Weights of a small GPT-style language model, trained from scratch on English Wikipedia: a variant of SOAP for these matrices, 2368 steps.
Each number is 500 + 40 x the weight over its row's rms, rounded and kept within 0 to 999. Layers, rows and columns count from 0. Numbers have three digits each. The size before them is the row's rms in percent of the matrix's.

# layer 8 attention value, 128x160, rms 0.292, rows 65-85, columns 0-159
118:493516467437435573510584543476571529489572491431511528446470554525533567558499514516558489505496476535424450423554515456479493463504481482526402544537474455550474504503408516498512456442524485428522467497445478479487450504480510449547495493560520514514511498530523481463510480534484527518495520515510585485533524515536510509498506491530522503510453582565453553514441561526546561464446457529429488560514519540474520568557483535523476501491529564513454500565480421502448455558559445
129:529550514513452511543518610541497491492480488461506492543535482447476407519468498556536461494494510517452462483509422538452513561482499494443481529535520526552551447557512521498543536453463510564526573523481512481521456528422546552517416415545479481527478500553507472536516411456538504482447542540509453576451509527487496505548527557483508492515514429478543417476461527505491481488495437530514505554479418483525537547519473524478514489535439530522530566598456469402487440517530507
123:441471483464486528525502522541607476536533556503423553444507488610507443488501515485505471488507547517601474433556563558490434540492523444555527525511469473449505506491516528498480461491538517512539553532472562532438495416531493508513490552475505592571522545492522468493499555458480442467531444461472485554447511552512505477541510479554547459461492473478571548459476490483484491413438466478458487519546503492467495434467490489445488487505438453476462540462583477474545487511578468
123:469533433587478545499578501505598540546486511495483428585472579499458514478545565433499554484487439463466522494518505492439464496497442538466445508522508531477469518554557414477553526490543517486542452429482493444500505552496452517468443547521517576393515517508472484491487511458449511494535504492514544503492467464505419535520526480454427548486504552453532477424542419452441469438548525472460506493529492483463487484575496479544521509499453445520502551505439504526480469551477503
126:490510466494487467506513496470503474482581540495526415545499468468575529462466506432481516480560485472522499438492432547463554513546494477525462500532473569592498498478491496455460476460452474497565549441453514473510492496426519570586525487443471497479467530575544529509508481563400476517494501450503499503424532500448542529543454472481465489520524482426460502516483580446515498513489505471488500550502522487435438542491432405463569483466492518512558547535532584485500511505588572
125:487424481496471478498522493530535395582471594522588513470471462499543408510553515493493546492436424421488491444446491492473459519496477517560526546533513474501547505488559482439500503507491498526522502562495453455495479498511481438534463464488538457488512469488498465513534476407525487469520536525479507478474534476531542496368592497500522483500461442480475437560496545534510504511505493450500429488477466529452487450515444415536515507425556520519438521504489534480511403516430518
115:530497493478458493544539448504492489483486541508537478529491538526476514572547535491465453494556460506486504461521528439472573469541435556529535485486521533489481515481535481533410445552510461399452527540467470516431508501540545492503509465517591444548475404496487528553561466522507494482509505580447527524495501538560549519532424519448453601520553477485498498608479442468511431556463470514516505503474493399482430463460491456459541466467510535440501508539535527520499521508482581
120:460449534541496522462463500523424466576538514484518553534476531494524394554548489439465508496521528535477512557538521536463467472567453444500484568477491480457532540565515560520468515513541448487483475486547502516348472498502431516439447440476441483476470491472468506438467554536506493422483491463505513429523526466431497489534428573509510489529503557427497481490486528485463510469474499536546430514485501519483460611560455497521495517493511506583496509488586503482549508465504519
127:441481545475474551531473450470512484459457544448423512557512464447531528464470543510498486543510504468539456451574413490482496480463537504497448490539479428538546541544532492513444469466530565517518533521494490459429532472558458501505511494587459502490438466529435457464522483522473569490493570545478486407501481549419490499474454511525506546542529426492553527519455525481449469537521637553499408482531416513505503481488500494533506473531523448485485499503417542542511493450542472
120:483449497518514481533533624548487468504513522523491457510530557525484535539496446483530464479509535490504511526447507473495540563496560516417482481493525464488516487482488442530497480483562583485485516481472504462539467547525527455475523507408493558525557466483614498540484396519527552440540411509526461496492505522468481559412455549479564476464508478468427510480491539497472515502467443562525449496518513487487543494537487586534490521528429506447497504521558630560497547454530469
128:528529479493511478513507538507550490460518457510555528482546499532460469547584482470446546415448520539456529467549556482498517503470519508459442470490493460582514535483485469506535514516464494502511522436555485480476474475528473479410477461543562429452459550499471586493449500453366496501506439492481444472411416527543559485528473542445473567504427491486508483492464449483531461443545510525639455514482454514484511485482508532476507513533516486548495440490548544521493579495498484
124:468507454493528496466551546485476492521465550457421485551551521519493529529520456469461450501508489539469479458551559548447483521502474586469511521416488546488546535546497519513496560495451505521548485532516475486555509478487482498567537483498499446415508428439444494477546496497510528504478494527536490508502545434533515509547496504570518465533555504513488489445435518499457495463490531512569482464480524461586526539395538504509505585413435432574373555449491511490454551544553461
122:490494411474525485514496575514531565457521524482498477501499573529467525477503449477549501499501546522494522527438503422533468577633548487463509521442490485468616510458548503466496549451498450458512503571564510529471494437486522502486471505583510495491445482447523549416482529550477597485497500475520470499523539573481452485411561507508507542505482447537512505532507475531462556499496523498510548454542490491500473450476406437428572442491495507526510435549501518509521483528451505
119:574498525430528430573471479473545453489404495442501471550466500557523451488519467512526491413502497510502543447444471499526492485562478533508428428495476561410519473512430482522542512524505438547501479516411498483489478506478486480494464527496545494486464566454453545464526443520412476476552474529428442498470520475452433467488573444459541501545506475490529537508552468462512531517518518431453526473518458515459523567546583464449440514507465517439485463521494529549558481460491452
124:475484475552456468535487512539504437420474502505548466544543487517467511421515523524477519557495497572506492531456487580475540467467479453549506483450439472494576536393558468527463543539570517504520507388478543450523510438487545474555466466483533502604447521519546486495508490558566478471491501483502466528515549474525476511528519454492483552513523535520508550447497503526550470499488506524611505484537540417512498440509530431464523506594507513561455554534441504497464517522570454
122:535407419489464466469500519514530408521476451554474439508508462505491475557523489489524469530410533465506537506444444456497540499447471562509578425514459481535536487499499512542509492496455487463504517488487566470527432445501460501508513500518527531452492501597557471505546503555507491555561566510491465474521542601525569457459528602507520516566509550516543526528514490491407560518497567482496473450551478426499562522495510471535480602516524466463517560481509445502513492513521515
130:446524495429507494501512466479490441472547485493556506575524507452515430518450538446424462491545503488476466580523551513512487546499583437533556481535445447427527481506507437390504452470565520503493515515471503509496460465505445554507448498512468460559465506498483542484528522477540533496485465603536485537531434523504514474515508460488546541579546538492437506494528456492477537458459591512533524427440558600487517560475577519548532522512513476462500506511512503523413484547469485
115:510493497448530525497477551506504540508489537564496443521531549508451520516518493492502509583431484539554491451528594538508439570526521512533544546480497517481519411535540447520565485497409529506494519544504487596497421568428496479510475511514549469529490514479492438446494494582529412517462592471440542421417521521503508471494479477514474583524486493486456476505446459398474442483503489561513504527460475510538528467522511494545535488540536521406523461497498467508521452491489433
129:436464555537544506479431538435554467567479509590527474480526521496468503510462472407454484508530444511495522539514419474519524526486451447460435529558472512500501527495523478625478509499517470504454493502434496556550531527518487521463523531531481443514483474486479529484491566549561473420520473506502495516496508510491522552511551515503601552542524465552576563499479479473432430544508454470439494562541543580508550522486431469572489513483538571487462497461509495497448552565527492
120:517474470533465550508386460492519478455533541445464468487526493469515428487469443393541537496469551504505504442474512469521563423460542479491543458447573470449508510548531529473508485557497488504502560546525530503603569586585494510460482509537504530492496552532490536498492537513543550491489549464490619546476511459511562528552494462464550563527536567471501472402477490488523513484547474506564573547489491481468518533497456473495436497508556487514492495553515515525495455461510445
115:557505546461502521486503487547403468445448517435558548486547475470493519519428471450484483455448497438557466448549589441562529484517523422479513501516484500581540417512507482606484479456489492526494483509468508411497498455437485488487575538453554540475448525491419495469491536449520463521522510551526466545490492486535498462521499487576564440510485523537497561531474505524481544444547545500493508498544542429525538491558569464521536499529490468512553513503585489444499448456480530
# layer 8 attention output (transposed), 128x160, rms 0.34, rows 65-84, columns 0-159
121:510484508512564504428482556461462473507465550557449524463439485511525419436520473471458440512491467518484544565414474494483566506522517488504473421544540499461555477514460507500459476471454519441468559495469500562479569509508488462461503504473484494492409485467503460570475531477470434507512501522449437490495474539501580457520456511476502528514573468396516484444489510534473390504426551433548518481556546487506522517467576464499556488462488498437534499470519457434577459525536486
131:491474555485503520506526446400508515530549481510526519553484527536559598460564478495418546532513435449488500536455549521532487508500466484525510550430452555546468530503608514568426430481441433491513458531447471472460485575458484540491544522463501529502479573503527514543456504543474471556532483556504533454512516522494505485454507491517461497442509571483503529485453495486527535514545582448554488454516532479454568492542544526484503473459510411468485476453495518516567566560547554
129:480557508597472523492532451530511504526450466500531516449569519431494484487583496562454509502496433473444521514460466492516575465478453573492517528556457559514483516496502492484502453569485492508532483441443482499584514465472492451455513439503479549469481464581576465509503451586518505464610483511504510499549533507531469519572498477422509505520547476548499525495591442544478515517483520512497500508478504519489481529507483490509516479523429514428618554530589507533578488439477516
127:556474520401523483532460630490525535511488475506516534453449416486445481534428489490468476512517537498475496531422539521513541514478450491489602475479491527557445484508528499522434524527479518488592492537535512461484500504503562512530528485427449467556480508483507561522490518599562440461459551523491421543505511542583540488493518506489532522544538534560566521489484516462485457517458474567424553497489507507513489499492549542436466533480501568509507515537573536556434540454496526
128:544437442549507552516492542480566502532488504500502541438545558553521468492525478508482504501483516525496439468487499438531467530545442445529573448457518531551504500532564451491423554448521556446475436481461508471512511575500494479471523461463537476527567442462537540447547584490509515439520451510539506445463505478495441478547462527492473577517557547570474501412489553521553549498497496545512496513486497489571541449531494544489492530465491505499471529371521524509498483561431411
127:452502563434579480513545572489490532413500489425471496460512582462504488501486451517538530500477540533476539519540465576478556491519502499520564491478495555494529423470488452545486469530486542530550546539463536507490504489455533520451501580546512562483481541552499563479452495546521487420522480484498533514595519448448439480565454474471453529481529521510476508508411483376476498470548450488437500507477440517501484547534582532501486518538494395465486488430470476490490452513522488
117:500475505487587545442488460476502488482468551466532516440506450433493500451486490412558597526533480461514557535462517511466587510506532437474470496519491439547414441504468546466488446440516528587496467459480514535487502453490523517559489484471529591533510489526491565497501574418450581471431527445463470489452501469510499580521471515529535510483479474550467537487536516586471519495507434517528526499476465527559563503546547523487448538513461469494459470425453522478492498557479448
124:599510468524478456520514395475491556452518483407521504512570558490508487451514520529530507554480507450493508420447526509506499577547529504521546525513513486531526462522454472535484568447559551466483535492477473495523523499494571558522529562491593488541476548516477487548556484489483488527506573455484487461534544491549551561583484485461504492486504555531459484423494501453509490510524555409483519559483498487411512485467502522467407478480492582528549477524461482539511390475482460
132:470483435504623508521533500564475473460544495478589518490490457550436476496558538496562454551540510470479482454446518420496449568580516486563441465460528509435421438542516518561515532459405521473474405526472493465508478496446509509510450474547548549529458552553462475484500495537569503496448464486485531532577404509552526489478473536483494439496475543498481496493512481497512576498519523556437469474578499526481478517527510452487478532470458524542497525510525525499525473434523510
123:527584498505520515498512434530521515569464496494530461461402471465568463457575548557483547467480442589535496485586548540527440512472454441525482476526481557511461508549462490523465520534480452510477425498464480567488544491493469543531452419519544455550456458528498501503497478466557549521441545570553498477501477479498538492482513505531470502567493407505530507474562518435492451504487517490555509489461525545472465533521523521425486480544547477473453512437484431553555488586499571
125:514476485419468478497460460498488483570479515414506470456589510535496551482406503524552479626410436545502438475480570516512520454496531530504554507494527431473463439444553515514499517446557577444427462531492579526507484490514520506483522497486447563540468473554468461572501491491517498539453580581505509482467524477456524501515472499500524567477559465545473497566541471527541512510514508513493545497538588560488470560495452525498521485536454461532498523519464470489463523508456542
128:515450577431502494503552480472497480530450511477487437494464483530496533500545463464570594559541526487486519514482451503512428483592472484523524445510493564528513450424507516459503506510538506510461493474524455503582465546512531513561510541498499555553509470545517481534565526495520481443510484461443522452477439532601439491455549486486482463438513422433514528496485553459576473542469528431526497460488462484495523467483428450497492437529493505457627535553594510507529521529495502
127:484530447442464498463559474513471449534534506457560507590510404514537505492472525559493493488520444456507472494521528520518484433450415484475571414568477481528479532500481514539496508490459511513475568445493458498481534493527525488468451530508536475422575467531466496572560482423429421457428570453526472463547455522495497537517477510510509549522461465545434483497482434465472532455481532540500431530559394469504474490548490585460527523506555470517501542444530503478519542490518499
123:512469476592558556487464512464475496536528512448475542505520461492526516532472483498435533488437395511493467498427558489484478451471491533483425505445495484466471485458546507485466505518471552495574548447467568527487529495481500479525580496541487516559530460487468500422547500499630522504573543493524491481516358565485487495499477484519475499491464474509430495489375475498471514460470447579529509505441514449504420522497454558452490517527506469569482522508531512484537514481540482
126:510518564494544498496549569514496471505512508492449480431523494462474448582544395480500463457543442483501430439553520514523424468463457546473481552484540456476483519565445528474478446534480462529461453523578460498485478559518483470412518452531485588516519566528480540500522502454456463530515518512468535478493460537497528575511596469521459578440514515594499518471552496518494509500493460422472572476516509473503560505472460565472529518478460484477512519456528535561537526502430436
124:463591525450607498512478484515460572563514544473430512496464531508496494498492510472519547550605469517478509488584556453508508441555487538447475514480505541462528568501522548500461443451460578508555493563499533517527526523545522491460459511521482490452500521510415515476450501472520454440441486527461545472538632551510511538487537420468495455519488495526506522486495458460516488486510454576551467480438479542446501459499466459476529477471510497529495534459468542490563501392457473
130:551507511521529448540519497547450511541482535522506501523511518500500488456534528431517449566464449528464547440484517525497487515459427515449457556443509527486532512479480525518503497501450447463464532561495461565468553545556555534463583514480551533507465482423580529534484478482440515437450565490518520496549484536513381569503423539538515467488478515467594500494547507524553526564555411475481406513532500454589467531479449477555477488526475536489435498463558516488510512466529512
122:508470589493545457500527457583512470518515495444492556540506466488522533479463490504462461534519429453463464570473503470512527473531552466526438531470515449503505581459507486488514499543491561541469482451484512387497529492630527526529447544497497489464447569513507471555422540555545536447483470586524472515505443532485482499484529503480479448554454506513520516558479481536491522458489570430520499490480499526590492512508548505557456576513426470528535501456570476597480496517451496
131:533507471482495469499568430467486536467489494464512519406482471469559435491451478455537560447483468527491508452475521418460480502505523550491521521462521509545552451513499493398539469513509497446500497550549540461494454526505551513539440474504583544460535529506566488499450481490470485490520539496491435597500486589442505444493455499592473495506475513501542473513461537521525493470581536532517542443457429417422481523443491473484512516416534529501482526513547506500510457492439618
123:474469413521567502530561487539489528519501535481532528491422559492450536537473528520497376472506484489509552511481525541498498409542537475555500465547491485496462461399493517526493481451519428477500456505585537488419430482516522424536556458467546497507506555454479393453474463451441526543546458495476438465513557539501462484572503495572507478465467490568489457557475486481495483523521509452521509519503525542557511442471455513453402531484536473497516512512510532558512478450478521